Weights of a small transformer language model.
Size: 12 layers, width 192, 6 heads of 32, MLP 384 SwiGLU, vocabulary 4096, 6.01M parameters.
Architecture: RMSNorm after each block, rotary positions, no biases in attention or MLP, normalized queries and keys, capped logits.
Training: a variant of Adam for these matrices, 169M tokens, 10291 steps.
Each number is 50 + 12 x the weight over its row's rms, rounded and kept within 0 to 99. Layers, rows and columns count from 0. The size before them is the row's rms in percent of the matrix's.

# layer 4 MLP down (transposed), 384x192, rms 0.0801, rows 171-175, columns 0-95
105:61 53 32 55 23 53 60 64 38 64 64 59 65 39 55 70 64 48 58 67 50 47 36 77 48 24 53 33 61 64 40 43 70 48 53 38 41 52 58 44 66 47 46 53 49 66 56 39 61 56 55 44 39 39 46 72 37 34 23 40 54 42 59 65 63 35 53 43 41 46 38 41 48 55 52 54 63 28 58 64 38 63 39 46 50 48 54 72 28 49 55 40 58 47 45 70
105:34 38 42 44 48 44 50 48 48 62 64 48 38 69 36 51 37 44 54 53 45 52 63 42 48 56 42 35 46 42 70 51 53 31 40 38 36 55 55 53 30 41 43 66 50 68 43 37 36 62 51 45 26 70 56 53 53 56 53 36 48 57 66 43 62 62 54 71 63 31 23 49 42 36 58 40 39 39 54 55 27 73 52 56 48 63 88 54 37 44 44 45 59 68 60 44
107:44 54 50 27 41 59 33 76 55 71 52 37 47 42 41 60 39 45 50 50 43 65 67 48 57 55 70 30 52 54 50 39 36 70 51 44 48 67 53 50 41 34 43 50 53 38 61 45 81 46 42 32 46 46 63 53 32 47 36 50 56 44 41 28 40 57 57 41 29 55 51 61 67 57 47 47 55 48 32 76 43 50 63 46 59 44 38 37 42 57 47 65 44 53 46 69
098:42 52 55 51 47 69 68 58 32 61 67 56 72 41 66 44 29 67 50 47 41 61 23 40 71 45 37 22 62 16 50 62 41 46 41 07 53 61 63 50 53 51 55 44 61 32 59 31 30 43 53 61 49 67 62 52 50 60 28 61 50 47 67 35 42 32 60 41 55 44 40 35 37 34 59 63 74 34 32 47 41 53 26 53 42 53 38 27 45 44 62 35 39 30 52 50
103:58 45 39 67 64 52 42 62 44 63 23 43 53 52 27 43 54 50 38 63 51 53 66 44 38 35 66 41 27 49 42 54 34 47 64 64 68 41 39 63 64 63 45 45 50 46 64 30 52 39 18 55 48 71 46 46 67 44 51 43 33 56 71 62 50 43 66 62 54 34 60 69 62 60 41 67 49 40 55 56 47 62 45 54 35 48 38 50 69 43 35 55 34 56 35 53
# layer 4 MLP gate, 384x192, rms 0.112, rows 172-176, columns 0-95
101:57 25 46 56 57 56 58 51 49 61 69 58 63 53 44 54 44 37 50 32 35 43 50 51 36 40 55 54 23 31 61 54 39 55 64 19 57 58 42 60 68 13 61 51 49 37 63 60 49 34 40 55 25 54 29 32 50 43 53 39 58 37 35 73 68 41 68 64 31 58 48 49 45 40 57 65 51 49 49 46 69 39 43 35 29 53 43 64 47 51 45 46 44 46 34 46
100:64 58 50 30 40 46 39 55 60 54 34 55 40 47 49 59 50 58 60 50 27 51 75 71 38 42 58 43 40 51 40 52 53 51 48 56 66 43 51 41 68 45 48 47 69 50 63 60 60 56 51 47 41 30 44 42 42 54 49 70 45 39 69 52 29 54 52 66 26 50 61 49 23 50 44 45 51 47 36 53 47 48 38 56 51 57 39 31 60 36 64 64 50 50 56 59
098:33 53 64 37 68 65 36 65 63 43 60 41 48 17 50 35 45 40 45 39 38 42 45 42 58 55 44 40 53 52 32 63 69 55 33 59 58 56 43 47 55 73 49 57 47 48 65 49 54 38 56 81 63 50 32 49 57 71 42 65 63 14 41 38 37 21 61 55 49 72 61 37 37 45 75 29 73 45 28 44 49 73 41 61 44 39 56 48 47 49 53 30 40 44 29 58
099:42 56 43 50 61 38 43 51 35 64 54 52 66 36 43 56 73 55 56 47 39 46 58 46 27 70 47 20 21 49 55 57 53 72 49 33 58 30 38 59 46 41 54 42 52 40 62 29 45 34 53 59 30 42 53 51 50 52 43 69 56 37 68 73 53 26 43 53 55 74 55 47 48 54 72 51 52 43 58 51 52 63 61 42 16 55 44 57 47 61 41 49 51 39 47 36
096:51 54 29 34 44 55 68 53 51 41 66 45 45 60 49 45 42 38 52 40 56 48 37 51 51 53 79 51 41 34 56 60 56 53 68 46 43 56 64 60 73 48 49 20 56 89 39 58 53 57 54 38 72 38 51 30 27 59 54 58 67 44 56 42 51 37 74 62 56 27 62 56 73 45 35 53 44 37 30 49 41 50 64 53 60 50 48 81 46 48 50 35 52 52 64 47
# layer 4 MLP up, 384x192, rms 0.117, rows 172-176, columns 0-95
107:34 51 69 51 60 55 40 50 48 52 61 61 59 53 66 40 72 36 43 50 57 38 48 35 38 41 34 65 69 77 45 76 40 47 13 39 56 43 58 36 50 42 40 78 69 46 47 52 61 59 61 54 42 46 29 40 60 32 46 64 41 75 38 56 46 53 53 51 45 38 42 60 47 50 59 47 57 73 36 65 47 52 31 52 55 51 68 43 56 60 78 61 65 32 53 61
114:46 38 56 50 63 60 51 69 53 39 58 30 41 44 48 63 34 43 33 52 76 63 41 24 49 50 43 55 36 38 47 50 37 38 49 41 34 54 32 64 41 45 42 55 32 59 59 46 57 39 63 55 59 53 61 59 50 56 47 42 66 51 30 50 59 46 49 34 54 46 42 60 61 47 37 34 61 69 50 34 52 61 58 21 51 60 72 60 54 58 52 40 40 37 40 59
098:57 53 46 46 51 52 53 45 70 23 40 34 58 42 35 49 40 21 52 39 44 41 43 63 37 63 42 81 58 77 31 32 67 59 48 67 44 42 26 39 39 43 43 52 40 53 29 72 77 40 42 29 57 47 47 48 61 51 53 37 47 68 62 79 54 56 65 57 36 30 68 69 57 44 46 53 50 62 68 52 51 54 56 48 50 43 34 55 51 70 68 67 48 49 50 40
104:55 39 47 40 30 55 67 45 71 25 69 50 51 48 69 37 35 32 35 46 58 58 48 33 67 39 50 80 60 44 50 53 37 44 49 54 32 63 48 42 81 51 34 57 42 64 35 60 55 64 39 33 54 70 63 34 49 50 72 39 48 41 37 38 49 69 57 48 39 53 55 38 46 40 16 47 54 57 56 48 50 51 31 73 65 44 47 51 51 48 72 52 47 43 31 47
094:46 42 48 49 37 43 58 45 38 44 46 46 52 39 66 50 46 30 36 46 32 49 47 41 56 57 66 46 57 52 36 67 69 12 58 52 63 44 80 29 52 67 55 45 38 83 57 42 23 55 59 28 60 63 42 24 45 60 53 36 60 70 46 44 37 59 58 37 41 44 45 63 52 47 08 32 37 48 40 51 57 49 63 34 62 40 50 36 41 51 44 45 65 44 60 39